Weights of a small GPT-style language model, trained from scratch on English Wikipedia: learned positions.
Each number is 500 + 50 x the weight over its row's rms, rounded and kept within 0 to 999. Layers, rows and columns count from 0. Numbers have three digits each. The size before them is the row's rms in percent of the matrix's.

# layer 8 MLP down, 384x512, rms 0.0938, rows 109-217, columns 0-127
099:540476556543525502391488475524583503497555376516434532538546504535467515485515545537517470479443481476549504534522567498478521478520575533540509384459442526476502590470507477501450545477554453434454498556392503533493314460540555481495485540475583536571427512502519560606513476506476450504474509476499606405582466497597551505504622504475489483629505556488528609484466563496403489476416
095:628478469417601529434423480449504472563501472450490596443501440485516462519489455582524493477522482466380494393497507529627533460436492566402480623511439581519559489548440591470493514545552492635500545609459548462542491576419375514562507513458436399425505531568552558486462512514489469476508508556558439501505539609407562463476515524569395473479431497464533524546543573559506470455463
099:452450401507492456563468513590539495452543548494472531456549519480512526524493377484469545521454441460559494580487507514500475502481523421497480461496540529495507484489503467458531528537544654450519448413545517454538478495461539453458503496482560572568496584462566488503425500491567472485472487444451500458458356459500514544463508491489458558531527495477559461472553530489483485459537
108:548493528415435462523531477492502481563530506502524490493565532456558461589555556442475547539588495536481470412522541532460554368470514482503437491521536521584512537460473426478418523512478519559441523504506487557455479440415454489526573514498424498563543458482497490447419433447497579534437492506534417487472573463531400445453499488408394442494569458545579511523462499493524448474483
111:446431506572563530476524497444540457429553469446467514463503545592505510509477581514588484491477510519478502517436441455470537575574483472603444459532474455481554496532533471466490524552487516518532496560552508480474440466525538431562416443445480469448473514515488489523480498455457505523485502531503442459578486535518506503539499447467495539428521568515395539515506447485508542555487
097:405585357475498522500476532470442529532392493583507414545504517503483524536447508548493540484433395528495490552441531421535456524586601520522556547434521502520457497550483528473528373591469463429472456531515555397543492499496448415398450563493555592689511537458458412530527588487493447408564504485503513491517525580492544506513544520536537550513544400466467425527526573523426524432515
108:548489574492485521478417571593542534529443433464506462543538535557504521524544422509605482607495523585486463514467530513492457415562573496562517527495546502395522461381505532418474518408525512503532495444377565522586493558453467517516504513462528497567482523475548450500509508485551500506446513570513493464549530442443419387584475561461483486479447536545615570477473514534478500494491
088:539414494490521568501463478464493499500541533454486455507461586506486505560505444487559508535523549517522465527513473391658489530445525456480392485448469507558567533512497474462490562551471467457452526502397504578503450554497437591505528556415373452503535493464512573484490557495502533530534418542461512498505487507485553483558490595451470513559567522425480482532428492396652496584469
113:549440444572463556577433428501485539442496538441506548535565499439587589470492474622409519460476489439495475583564423500481446514531514514550524580549314444469534401499488515500478549462508447470523538488558505474453562475540476524511486532538592510387507447565447527402580476514473483470534429537497516405539541525471598519524534585537476456509459536487501494560526444527513451510509
095:461483467434537425507444415550441426435517509520464436544542599456472485423508455474494583464403515502560526560287600505478543451515521441472534468569468531529458555546469443541573416509482518467571515429536503520496569608561548490527489512525511537405450521558511506512512511464577511427538486452497518508479540558446550577374581509505551531452630495463501574480503517566483514509459
106:495536563578498458513493525486526493464492522519523488554462571493457486391472583500540484503407482499390551615531406592502511565518599524528542432541446562534481507473482513428532492508442572502509432592487478596478487519572543497470493388541542511562488537511525452476628524456462491483489513397499504507496532528530511591473520492435535572557547395475434489582473512484465606434443
102:467456532481529542533521523517544494497500502496461541586511436410473460509511446457497469507508518492476523548543482556425498456533471513470544448465418471450501391462523508493577479528577432472529516537537452490466432480567494539554494531496492558483501534473548432484484508516484478479466590430555467562506561510336466478450453596476482604529427525445430465592409470468448469484486
102:454614500449428472554514476524555431510534515475512460457485514386468554403562534493533553519493531506474473561502571533575437451483486525586515476588448537558443567488457499513518502484481429460470500480529510504452508559444595482456478477526409527478477526536510478354526682477513492477508447431627544459535465499492445558419351478481473512507555412473516480535401523488470499522473
102:480511492502588463537591457545531440460495471506448509558594462544447488535572513566506415460486481490505522519440531545526512511500500477480587487482403504562528560460478462586541523565471496529560508482511526517435578492676658526635478444516497570518504496580449487517462615525474469532613483379474554437433509442498518543555580504470507529524478584512438495536520486565513554535559
096:468479531513534489532387566440426545509422403466525554521513543471545460475589441539498448503472461486562555531484474551489536499503537502545504505467536582527430534510468546509478386500492489546483445499462550474482486495465455485499496526590465608538441476512480514421507509469457438486527505540483508559475540562483525562430484413485545521588423567501458404565486433428422513587562
100:467554531427436568412514537538542516433521479537415534580458560450570446456538471478560489504458439538573487549393455518489551452473527510563457493422439550530442518593529387489554436473485513453536415607457529565428480491492492490432409480546511532422482506540449429590479425479491549488448515464570454525554453503539535562461574612496525493543604554439450491460513568386569516431549
101:532481539573495533590581515556561637484409529459511483536466453475462493475506433498624441528494526541458448504521540587518507566534482514537546500554464526481543485544548533559487552532438549500499493516568538458472526534540578527441393431452361512449565540461493534509501515607562486496472505471488521486503507487456553547543636449544569441600517517518533505426468604483524511512435
102:515401468533492524446543472497428632408472430305483476521563496448468489505471533600522501537532460525541508505393611448486442551493412478505468518526481597495531499596543496520451565510494525503509643517513573499544533420592481485479481404466488580445474514558470461507540490523520539530554399454552479499474511454438444539515591518524566562456626532547484544585569457525485482464495
099:486497555542480457547492497555519534478537561505486410605468554549495478518546614473524486478537483468462488561560541552512438445522518476414456474424478515480501436484571515472435482503498485505452443462456526537529542502478514484483490447535656520483534499474568490575420468391478451565495517497533519582489481477543475465477500559541543528456517530466503541488449522536557525547577
099:472535514471578437550523548491496465576479505503519487490447516472445531580480448435526534453510484565532392489450503488509526588547588553350454462412586482564495510427482544423566511561465620520524459573537497503490514435517460496521506452552538511590563489472533391545479583418480489565484454451477461543475495467485453528562519526483502398539561391480438487399422522517537564527521
095:501484490496418424500472428475474603457526508454592565492589437571509531507601497460501572537516561480468563473443546469536468488479426487418540494581566513455537531524422551514430463489406414485490510461599498562587594506538489554516514421487425541515510472382585406471449529436537545496497538418507468564563477513461421466476538455558490581518418424506519581527408448484454516538577
102:442502518517445545481476488587496585558430518426553494489451461539434465519517504588502526448563442509543475515524505518549430586575444555484486572553473488448526534533631397446584526489498442520524467506542515524470461552474579539535511495509514557518548562537554503459442547492504490499572489467565559512545532470488510576518422423468541504527453462521484453534516539560566508511580
100:447477422558479537457515514484458553549472564514517502518399449531472545506554518457452490547500568453584551513551435535532517467543475408470494523499588465523514505460514517546473649426556461469450434479552426534528476454435602491548606538544548444487498513477549496561474474516531435549494544513576461523501485482518473485507418540502597494523528451486517542406501559492562522485531
094:445520523541488551534476548574515498534458546549570434396480468521528520468497501480450559357499419510525499523443520492573501496452539433531542423459471498503566553458539536489418526589529479433466415460492482496589501476447523519436494482468569488511597519549494506397544520506515505495575524327457517523578497548513539541596525435407552494551546468497553610466588447484580562477541
101:489442482491488484493462426543463514524477546469615454445498494487527516500463509537524511419474500493471409588573406486477511500578531541445475522452532527467480393481449526508460441437469462437485536582510472458577505514490507463457486522419551500449583441402454479446477486517497440445504477475425482474509503566458486351538385498495534503642456583495554493539489541476560549502585
085:500488539489551501480542444602541521376501454476514384615534485511530516403471546470543577503511507482475556504448498358512521462477408571524537565444531481484516521424422470530518504433466507580490569499505511414551446503515479509610492526472403467394495463404395506533486396478537530570440504496461460463443498495526536470538611480443510522595517512484396509462509430631524523426496
098:561418514509499474489510506539435525429492456445487449486514427511435410476503584474520606593510479545530475510519454470430461595503517461573504554485513512482429512499479457471522520574500557525503559508563450518576565522485525555464509507475436582485408512538496542452498507602524481557530510505484514504466397523565591589518534466442515475570431526522636568504452483553443559493410
100:514552554448504391477447494448500459595487540492620433495469513485554581526531464473520510578565453464445497504565542523563502494411494583461435438509560509501446567498487510498487470477473548520514484486518503469560577451454466447490568510562458469466549438489495528521496515524538557504575561567537452462545537477562524387434542484489368503502423553512504461497523499441480452504405
101:488472383524536428474528522577439510532474440494483448463495601538513581467480472564492463393527553501551508471515553548511463559439514506450523566413460498528473506453565581443582497471553547508475532505491504470444523450428532454622455450462629429340518529498421620503446472460562516495473545530482470466462457449499596426499490438511436362485392455470509534511514522554405522389411
103:555467541442578541516495543479415462523524527441395452488532494551533580522536508512560520559495550505542527485409481498506569475480522446381446530489578530465471482525520516525477477517451464459483587515524507565543531516533470499578550556530502428422507500414452496489575434514456479512465464467578503555386436501521446539534484499473429433521425575479500498471492515532435510520460
100:493490471590494583524450529525449593568550553433490575503481509486466535455556478538434482403486436506489429485476502540507457497618568559539560575503559503472509573505517504440510544536444530549480508558578562363453495536485500391591542362490562556437486474454482499549550570474496447451458468482513504552447476514521583522548469534503438484513478478472382501491476604495448457475581
104:573472394483472554569422512542483387447626476484429528473455430486407391514486489417454527592515450480443484556543512473505436543497494463515488568511496495520561446493515557532554548435528444433451508469470536517517429422402477483526464534564385487577496538495549545383521386563499541526599470501508469495536521484483506539446496480503435529480551489501474494523484542520456550452587
094:408422515460495507535491504549587478529478441485507483529518432468527564537493413519562425485485395506512521509547516403512445472492521469516516502470457526468523530529454526438481409567498591463496409497387553555525483484555498439569475539462496511511452458433515527449526517463551420468535524416543519525566446460365522472559431577427508495454497512490489501448484600549494556425524
099:539572480413472468449476482509488528515487535479530529476495461454624506519550544550533498510523472478504576506541516517432465492536484456512518555562379524478468551435547521424509470529428403469530472463494576504499461565492493462548502483521473502447478523527463515474510579474558513492433573522578551450478431589434515574536539428376482472547364526512521534529474491402452464500524
098:540550400469512443455391459570571493509503579507524507488549561474502368495501537462531523526604536416521519442507485480505520482444452542577441505512570498542484526456463523505406577547451480488505566557527539448424495457541489446459535555542499516471555503515474499467494576510509534545488502465474349386465608391444542477441478600400479541493499434506511500493424433544518450451482
099:463571434482570480445528506536444529461540505514407446482428471463574412549481539477524488452505533445511599471519384513518527461537477473448361538566475553512541565475522494462528399564557480578492553510486458517550450516452583543482507462542455560567492467493529476445418475500450403557595535499589439431440492461561525570506505489502465457500461539462568459484540545573441510337576
092:477554492481437495511438518458534536582514389523541610447504488412568585511493571590534495466527462499452404373549501587519504490539549453461525514440494556469472518478499499442517520480583562510440484474530481490466477531491404539487499521482494554550428478514547475509488456482430576568507517542428495411393480506458476508431450543479502508479529467544527470587457476481554531530560
096:551523480486467510543507539522492488471467475538497493450461437516509556527549520492567548562490479580541479529478466512517387508494415493434503541572603457486529423456506507507444467417391458608479537561493407477539524611543437548404515562528418471470462551332494522449487510446510527429437513560493525515547363541523512439532524527516521460471588543506510491491515492471447514530550
101:424565458522574495484544515453495487463469393553375426555482551446478476480482548579460508512461515536529565444493496584571455523484534492458519529399584478505429475521483547540486487608489525423483536538522484510468549520513570545544458550594463531653506500513488433585524550529462459555574517456506535527460454518537409453483535493479557545570549442513464552406579538442406543529511
104:419515407538459529542520451514410512533527503522500500536424544470475491515532545536482566499520537481496412442562456430508491481451555496542473528469513473498455505437561469541461505474524517503498463565457526459552472520547459446562558547477555557512490434472536479488494478436380547497517528583428438477520515484480452531438494477513557444494494473522482616523606481461587489408564
095:533501397587544524484461499408473438468536578566464451458580561489473516475504502439473582456493406473547546397530455551448507495506449422544539481569465543478518552487560477490524452612556518530461541523549499435418396511480540510567498524486483492546459442532494475600428528565504556516518505447527550492528494493506459563468494408519453491415445464501565574534588432517469485457523
094:530472484531497452460540498472558496501502618437539504399435584545531492513495530497479494494524580529512573447542488540579479479557393521462522508565453544509530643486507502495466569558517501562495507569463467481529573509511565400556448502463486450538526423564485557558538453550494469546565557490469475550492474457523451459433543525460541424546402448537411559526430516550530537419477
100:487451473474533445501594587492410509455565465544598406495557540566537484502447612463615607548439480508542555528432406468463468451454487480433510500396559566517479533524545479512478523480517356547393426484472478510447516446526478456475496459503515475558374500473529556553486567456519539560429500502508438463531407472583522523567481561463461495515469453503509438424494513422557411561512
102:530557483491415519527500461480395489517464465411608466425474543492538474519443555538508495574482513486558481516518498573476490498475552490551411495575428535522611482555571449500480473511521422485459472517491417519548543501471511446503490514517482560520452462523564524453526516518589506488540455496490500533428514543542483520437462505553504471490465557524571594549539455488490459453472
105:421452574508453501462522469564445482493547497566434519525412585598505509571514532472532558458531542433415512590421561463442532600567440478576514471343492559503495487522522501492549538529510501485489506442567593495492478517646536534488427501486415515540567551524460424590586555495553440458504520477592496512451590514511551549451494475530527500456512583422452389433547592559378571467555
101:545503567489582577519566495518539485407428550490512516429542442418395507544468433501491517499436505486581542578456530512487441528456509461479486522538565486495541475415503497429451546436498502548511539588467446509566409562459447488492498505448568515511513542491451446525557497592450542475528627496524541521445487506470500499542506411495494517533467392507522584511573465485441501416474
094:558490437487562604493539512439508523518604493417470473482498480464466485538489534460499586456494502485443530501531550479471581507467461403438453385487443505555466527617522622396509525464497539535519531548507548499516466537557487456456484474494532577445449448557519522401453486516487520471514514476501484501509453495480536587681548504441486451516541516490551468502519465556562478548426
098:480532528451492444514541438439516404459534540474520473574524439500506471501493580514497531538526557502592560586415442500486575593441470550458411476500450494515464530496493507469528595384478424496471541563528580454524488417479503456593484515484534573492592509501560537416501566515584556507518565460575567583498544464512487528448383456468456557449481527531509569575498505510500493500425
103:433563465488571510487522492522480504501392370535541447518539479475541497417463533477483541414509483464452566526535515493491450529571466640489523641484451514476504547495515440538514571458536516440536471370559461519489538408407470501547469456517521562486543559521612447492528515553514473475510404507513558570520492524530505542554512463491443558561550534468404473514508494414419564561558
100:524431429631509496421556486490550501460547516475524551484500555486575489529537482538495476459547469482484442452542449580559486493480550402590530535497407584534521560380581523433392537452533481479484617493462582504563496443530538455534480493551435464504457498637585555546469516511484540549586547450465566487503419474558458494447547509481390426569478493561488462490453424570549478484502
098:484442614532397477561398473528557506508560434455542423502465520456508448497587490474477506455520527485498543508601473464579622428494521417470503485457526598456480446473631514452439468515512541424453542500450582440555559572584455515594477500512498527493438560533507494544532449518511532506542471555478479494490549438489511521463549551492566458505547457495463501428501473500536456489514
103:467456492527527394519451518429521486483530477532535526482544534402501552463437416489498526523549412481459465469498407572543521506542440460511547474511527507485546479523555593544528505553497497428490556508554504455428433514494465553493461421510493497493463422482483564575534464478419519532486506523488453515480474436514488415465349522570546474436465503477506494448633544472433440508472
100:482529435464491527529426472565488475548428575495522465459511542430501569540513535330504518502488500481643465489495426537437529431560547478576506480569471547504682534404462600505488567494582545473481461547519418474459539476554575462426532463475592514469577413569470498522463525564485467494476590478555435518449510467513427518450481487469410484533459526482551539599485507404502468423453
104:528529414433539513556571543594581519485461400517586397512546447543494542582532541541432456496433545485548421553530454512460494503506498515565486477499530525512476528507461502498499463505512472492461526523473499481686523468420527453450520527442598480433510496434403542528492414469522564541467554476450436505528460494551497480459531516418507518473569511525553621505459552429542522470544
102:491565508393503507495542457442512529544572513594606454531519551538552482454532462480549425499466517509513513495536481538352482521418519536443500441493528486551439446517398465450480555520578590475538467491571411542495543543419641492520541498475519483524458556541478497575496565469413471481561387469518542459422459592624526610536406592556497577458448428520459506511424543472400534449509
134:572511520501481469542509544533523602563556472526472590456479526431440507566498433565473497514563463515488505526501439505462536523553471471482514623531483473516567508468479525511473519462547431487500387469499409466559504386463522529508484543602473506382438420548567480492486505537523584469469465550528471435552478540502480478488448507627496420467482519520577479491546520464522473540488
098:551452458464469545472480501531490591462427520481614520479501528496604549577506466498509561526557523540501518517496333531463426477442555503385594455462476528520499534466457451564505514562568444575470521484548556454575479424420456477463505467498608377520504559589515579422561525597413493489570441424383406508428476469472538555398419471538561433555488440570552571453475471471502465566514
090:480533500472557552525528624483452479487446513541516433566555421529514570486447460474563402481555472548435445491370487409546525442441528427500539420523599501525465517506431427482514332422473538463541465503516515513496457554573463487464484516531479494608449471527581459507547514370506445491535500574470497597475430476469532448540579423522451504427511524461472433566493524458475575486479
095:505483567562516638559505575574541412449432463506465438470468446509543500515457442333503455475479457497483480473624457534469498500519542464406473458531553514470458548557445497544448466507598441446452496468521451422435470500446454475465461508419558468486473538569523486428467482518483499603421475531470458501446461513384602526540532562538533491425552505496488589538537453471397485550491
141:556504545585582580553470576549504546561519530499468478525533471522398549455480534518555463426508541519517388501499435553441466497468491448509477420444533463492486446497522534552553442510458485512460489482561459453441556432441491548449441509503561504473530519504398427541562526539511489450467495455449507545509474500505489530492410466515534488699572496433504484400527641468537542571539
101:494532573537493417402447471485456517406468527596551588535511577566471428436461496485517532518559470454483418515600507484452494532473463524535525470522560479520460521471544493493522429580559486445469539460436465441545500534555482475509519484588464473477457448455621425474457528460548530510416440351426589485564473478523566566469460539458523463544476523548463405521495420538632487471543
092:473469466521452527598478479477499542500527449522518557482524499492487526501506528481521541539487537498547416484551479435469464550550456554508525505635571508521423441400494498359478463455483452480500522510494483436528567563453554507535542551441607504502477510472573509530436530474493499518500475506522460550476481486522470519522476562529538458513463543518535494534516447509470518464508
093:478481407446481522527467424502534434527559595494459457478440604439486534525468553466421512433544489442511447491485654435570611491444481528490459503529570514574510440545462620546508511435438546399417478427531505489442432585488526513532534553557457567518493582529521477430498464462448488519531404373486449477462377452491478630442513602462517526556535455476531485439531522415529460497516
103:477402591587418484541539456531558516527560494576462487610491535496479541406467521563570484605463397599495462472481552383456508461547445438480496493510502489444610460609443542436478492582481549520439454470472437539592446451437581457473532446530474495529492443523514573572541456413473519549449499419515475566451606449578408623427524524586523563445464439509563507501462499452546444516603
105:451441489460541543529445588513449594562513509415520495414567378561490505548423497502544446405465488432510539496529451556444492483560509578475517491574545499417541563548511461449516509484477529499569543528444545426510548520544497508527448491562471510495524582498486477473520483524526545487552509497587535514534593573584518520464508528515506579506449546465487521520512508466489475534545
097:586467540508452555508399488489433494569554504499421535524465532470521456496545516497518487444529498419514518436531406494494531368470410536547433540547490517543481427513468463451404547462489487519563549535432454565457521365615456499501510440617514623537500421417492576418406576494475490657436584462409399475491525470527477556567521518508597480475505587544563468508522533540466456503535
099:557520485416420493466555503555476447600484424469483427493527494476548513581538525578525546497535485484560489528425434507416537442544378411540506484452447435506587458465626537566415554524543462456502494456524549433497500454495596539522535458473478463488529514455405527522502420521435456522501474492507417496526473480513485495522537480459566444520598473467482591466464447571508516451446
094:463546548432629508539375473550514472482536541520484462445572448503478508563570425512495547423528494478471488465591484477490509563495410519636540531543549433502394474494529471496529480475499513406461505465524460477409594507476512508573516444506486619438548589498396459500504460563446541477524584550567455459519566474490504475483468467448385498583557580481466573521484569461495546541551
101:534471453529549493479492495455445470528435481537590479465539523543452503510476626496504434490407352543527560539531575454512533504428466482531479443424432512450496497505501417409511532497558504533566480464549518628466440464512458466427467520474472571610616503500475422527527534483478535514421453474580476592464561531381524465489544517573422443409455446587498476495538490402475456481484
102:562590554528514478574566525383480471421505463504554471580476461459479500376560492551546471540446548473490524481440463480454515396514630505514484461514530452535475487457498501635502488438537490427515512427424529493380500535441456534455489554425576502554521456589506638469566486535431469501574444433535466501421454414399535556499512467489446563625485470478527419501573497624559569494451
094:515452536453521530497410415524515447467455449403504381468450553545530466409580510493566527447532503473552524551481466542456468505444439524519486514479553514400571399464482518480530368457538569576476529533491451476487491434414482531489629588470541478569490517479513509443545500490528511451488480488421436464504463428508476661562443627560479458506400552480525597548453596492475465572651
099:520491484629492560488446513501519583498527499461549414497510568402454450572455417546451520362473591502495494549451507437403507534469470436499459494528402486488519480530524538503524404421499494509443527436559515441461572571518380494536472529471427525449507475574476576516436530463447623480519497519531440405511497614524581543543427493461504553517488527461475495487592523511490565534515
098:551492571555429593516544507530565535461431457514541510533465519509439470557518520468453413509513506443551474522479487454502394518588537592509498574523430537495573481530462430455528510482482482543492531528537545419577476512540517476478505520462567493591490457452551508519425502521415535518518424559507530462560586475407520429555503555468514537486486664495454511532561446474387403559549
094:499499497491420457603505541465569512539495469475492511467589454473539468523571471441436455569498454471524448478469612512417557479393486424533635516479507453511503492531540529535444440526497541605491503386497498576485420497548539614463442414510470500517565472552476479560450550494457444487410538595497512492447474422455490492448395484468494514533441463492466449494511499504568448544448
100:537503516538460454520476460444418537524535565476486501416484510503432424408411504493495533461521403535585427559519509501491473478521443447521480491538446527513478512567482496466397517578520450483557497471531526597429419544505501521529484578546534473564517466512431417483448425444418550509549579396554481405509476503441472531511532457522394470514494438491440461405488452539566502487415
100:582539478501417515508509416572486550488465544445525451429492474497595438529504512447476524485503418410438497534540486429547517460548483477435452535505478542529539468503499488485494567464486530451448598523491590501495508475480452488544478453382486489421491494444474532513383470472532546507467499498538495542464491498482511452518526375498431420492497491521498514614499482485521464526454
095:473566570524480537440481581488460428546482502604555522492521495465535511471484491559513549363497478406490439465474462456519614532525532407506532498475478437495544469467461552549539463588519469516495476517586437506466446588544423554556507448459462495482453458452486476558555576530411476492570466517475521576507576529417568423599491417542469595544389539570415492457390578517546546547566
101:466506459508448547576482557476481469583541525488536520440527422444499436438541554604413446424495424455472407537584490587517520540525532413468449474481469524536502411456566546583544460475520515487506513589500573505527486448399518502478503536518467564449462490440549455588495479451521472396505503595588488477543501581408433461395498529500499603438442508472510479433524573560522534538430
117:505483549446525372598519530496518507560421535576484468558449535483559539548572508516407485478550531514525592550475542568514574525533501443513588457539503432532485600420510526496568568535479502446509507469651505410470480579493585555378477480552427581550466448503449452465545530516573444507461522444538474461488504503489527529504464461443470462530572393446494443485466478531464495475486
107:442513460404516489493514573408484503436498504419454446517489490566467533513606449545444544579509430544617521535413586469545516443447490519316589503503481529492532489450527424442611459526499471491511452603480541514364423530532404472489521460517518494472481492485478558496522527502555500544474466415587555595452473524539567509426601533530495569486482540509466361493455507462441518574566
099:465494474513554525490437419577480467605531626496533433572459560482482632559533440449486398495511482498541531533411507465407499439485457599446505466488554451498471439514541501569501445455416556423510503604399545538495546533574408533480486400454542492492546506469465482482551503411530525524492550488481508454480451474477536495524475574507421473563497503401486553454444558558538502542477
098:509574523531566580458537568508457533461585409610519589567465534613458475538571522552527506477557519411523531539598485483479519500392508416532483509395514556468477450439524538548492531392503473555505450549499407519575429485534514533468525491559638574536449533446519454445480463518454591567548585461406551428530505539526435468569508534542513495528497591444530462493465457516515452501504
103:456501465562488495520611490619419514564517434483533551524511528534476552480562503463480502518435503572489489539493521499477479460455464532499508476544584450498469626515430517508525320471528479482532476435480422512553541462489554431599552473505553428500486522524499534511504489469520558466467510473491445427542519434446504585468485443509505474475444502463508574435533493488493566492531
096:566520444486513533493492473507397436454480476468560500545498523547566481422491475580535569459498585493575564546452508517468592544545490463577501472507423545555443481449392411558545482415547365593509499497582398457470546509525485472466531478478510478466499447503489480498501507484540492473556468514452497490402543526488546403503558526478574503453471440447451482497523516491436510471535
093:597469467467616587515521512468484472568433445510510375500475506533502469455544559559468440539544559562522472447500479528503479507528528541559448488526413521521610495403591404582446583473559475545468552445511451489545553510592452486544503606507578511443436456514447471388510562507536486506516438487556481478532439533539413509471525399456491458416454474467501533495451453479527464501430
104:523551445452509600503499566428582477473491475499535634523457475481546438460499477452463435519489502498475491481546477510457510423512459556551487512563487494472464518565494532564485502449535487464537515567538407566463579447495506473468462610505538494467449413481624480447524514622496493451601634441435460508520497477450500568291531559518570446463512562514574503495522443456440496529520
099:543509475592544543448488485478450561438475536556461496356575481512413495375498519518472522510532541549529503478372477460421462526459562496528558537543489527502550492559485460459502513441445440607447556534447436534501475501654491515499486537508422557549470456520399452493454494474544443495500480404571534494587536497542417467590461488518543453574400600492511500432545491496544472530561
099:513525484551500524470549549587579552615530507522463434503442495436468518422412577447597447484539544495464464561469434579492457503643430517531424524466499433475532470455543516477498518473592449461556446481597456500480489473404515560448446474458477461485503563513508464525512516532490433439514444509525520437500497492555439544496471537475576468505516458479513477467591446564505510439459
098:502521517478492479466519455498523458458521395593530548521403506507536475520517428441536491527539458491523562455580639517519549482420620503473472419459534449551555589418493507442480517579541430540494500471498463493425505458520475559450574532469346418367517492498528529401534506527489500565542485483562510430555516509537481439496534487503549635547618463497517515538552467666531450515502
095:491438449536464422400523443413477509453481440499480552555493450487448532491545497574547503514515447500505512478505512449506540468519559587474462431512565558477534604522580455551431470550487489536516473487584525449515540462548469429516489551484467512500520475486506464545521472380558526517469645450480517522557478525543540517541520507429498475425484517523471477405443487540482505478547
098:505494439570493441435550516495498447433554449467459539426546530553570499479516609465568490508496422583490492505469485394496590380532498463530456486530453445505482461512531399577520477467524606458569404537448618491410483501410589434485507537410468513504462531501513461585501539479409485459565509527520540504488400479416505525565567508481479413427483517536625484509409519491447537539464
095:453485490483443583518432539481525486523493498536461518536436484472469593411399514516488557509442545555609481526461483518522479498545522536466472535525474500411627485526514510409487458478569411446502511567490458458495476487513482461434589557453575514459508522430509474540400540579501458471462476531496508495490536550499456522477545536498612522499556442529461492511483474526570517513474
097:519483560419553503522529464494518548538431374569494586460518536421529583449413555447598609495484481509485425455567535506530463494519518399445501459435409465525453471388499533475438489543516558456484531531367463497501589494458428478424483473600585462462492404561591524465509525521479472482510507495495412466448478514549460516491493448519507537546563492519593499512540513529432517508538
100:498463453513463577468611482531401540453485451531430505473524613520441497542577536520593493518569539503493536463510464496550469434444402553448407405511447496465510549465468543588458538513532540513415527524504486485483495499576513428534415563422576493470370511496466522440516509397591469529490453352558469553503535456515567529532474407430418459527464541477493486456563514520541527506537
098:485512529561510525530439498427466541491449396584572515498543415470498510519478492555479491503480474527451468474511551434480474563476489509544463507441488484500548526492504541589521530520567542551509572513552466537575501532437534527561461462563630529536613567489545546415525489591571478542539480534579539580548528525539484444502489472529410548502503478523473470504570506446607482530530
099:532492584546502530489531463497560502511522470502475500558393468445517470441541528474497464438584469435456484466605559550488508473367506558454439527447416458553471510518505581600512453531562486417469577423478547499452531429509457560540587515541443429410494505505397518540529421434412517524504490510527489421557705490553495519443551482595491503482511464571516411506498484452457481489473
096:535527531536502455485523579476489522500486529536520556576511523413458477547561544419572441485509484543564548475439414512515439437440503537466528427457533435570486629438396536599459481511526423531484409517479498476601437596459492464532512585492477451553468454515598507495481570601455520493431557446480431512448507443517462503616467473473547426479474450547466456445499557417491487468543
097:477433464509472558516453464455516588493422488489472500553603535533466525629500515537556558493508444442493438461514574437516449500522518476573533496394472473516507508512481504534503493477494495448451538456506512524393562477445595442509459517486514588603552534536496521451489558519559499538478566529600516474496577505485462446596515543554491483435435533537462430482438540469511440578574
103:467445507556508476432529427547469476540473454538626469450514499616557530488561463453527634526538500540507499493439555513543419513538443488494528475464516529457431566507502503520513586432517452531449465490518449515581474493500542529550479451395485527453501480492428431508443590518511527496524528547518539455530520471558491383463459460442601453582537513515493600521611515518466466494536
092:504501538532413446495403553536530486473583508523447465523522442477574516524514551500539601475495470567458433540485574449532492470544479525488473548556455497450561505423447501485505504437537530524525482467529483433449551528533548460522481446447335485458551485459519470587580602543480462478482554428563496371524496507587498415452476554525483451543427504460498535454451531465485499473485
099:474495530484536497579496471452571515489498477500502537590551484471534523423508591492517521428493516532448511509521471476547456431443485467432539498546494497512447480459479414568467496612497489457411564504470450593468510512516507596514433491510485523512417534524473530500466488496493488482506504587554498457507447490573467488365520563465519510401492479447544455533568465496590485519551
094:511459482557533499519556448420422532513509516464467530579490393451477564510476531562490557446536511497513540457462559518497526511578442449475499476483445535560478448551576445479513523462507562539535487447489512495462571422506541498520500494472606515424538480491542515614593405468504411537414477508546444595445501488516508597570489573484508541523559550452453485577477474507552513476541
101:457551505562557481472453460432489454554533418540449499431473464579549556418478474484512575520478475530526481371496555501496459476538482520563569489427541508469419483582393455473498579545567533465499505584467478480430657439543552486480420508518456448589452502507466444506481510475542490508455591408513463497504569528451534562470620526526534469432461588552456511528483425503439415507428
101:584493565606452505501489445447550482423579452548433535531457521493456480519587575488439482524591476508485457518454532554472538477501548526618544599496501473527474532516525432460494540531432466538538634478522493559398478493521537571485461425532461547550501461595557456471573490449527577545459448552545469509438563487504501539549510544538528458501522467441519495578516504556544538510479
099:506527500512448445529560472546477536472517554501413540582426467443543528641526502501496463490548515490469458523431552458434501589474583498451451466534466497517582570514590519569544484485483431499540555481506564484463504511472456560497527418433495449409442500518452447498508479521498386486477528525587571469483479530545485415511468510474530382551534506470444475483523451563510462497471
102:492371362492548547534460531528474509516472550428455566449460440456512524547505451681507458520451582471545514500475519516507516420465497509435471494525507492447449465538518448539505611515513561474506476491516540378554556490500435510581478547570455515571461496536561504485481455605474477540636450563506509424576491471469452438492493420518445491457449555519501476501507420501514464467416
093:536431484580422536513432485458458573405508523489553459480513518452555423519470510534579534574504507493479384474426476588442446470474473486600523513482508489458481509518501522569521525460565459552525451504521531472535465518369501501456568498455507509526488562554564533438489510514498506549456543478490516527535578472484497500520487454576501511523431464548515429425534440485517434605430
118:519505574424453555526493579415535642554526516599558546469596420609457563484517573551523487605512447471505417496567601515516470499549518520514543456516449531482521487435530523469584519458447558491607534397528428479470448599466379580401446489485531594542557487501544541503491473438526561564431476467497485496550533536594512395495493468533473517400492539514525422518463550511462450513466
098:506528602505440546456440549522538464488417493580488386461450522472473485573528492406474510493475524513465464494582503481534464508468529506582565449508540484511505524494469537552487501528455528432517486540456566527542513535543494459481462456469475450616531487496499513533412518532590536505518472536513506505417478420423551522364585517495543499523561506521544473497445454498576438609465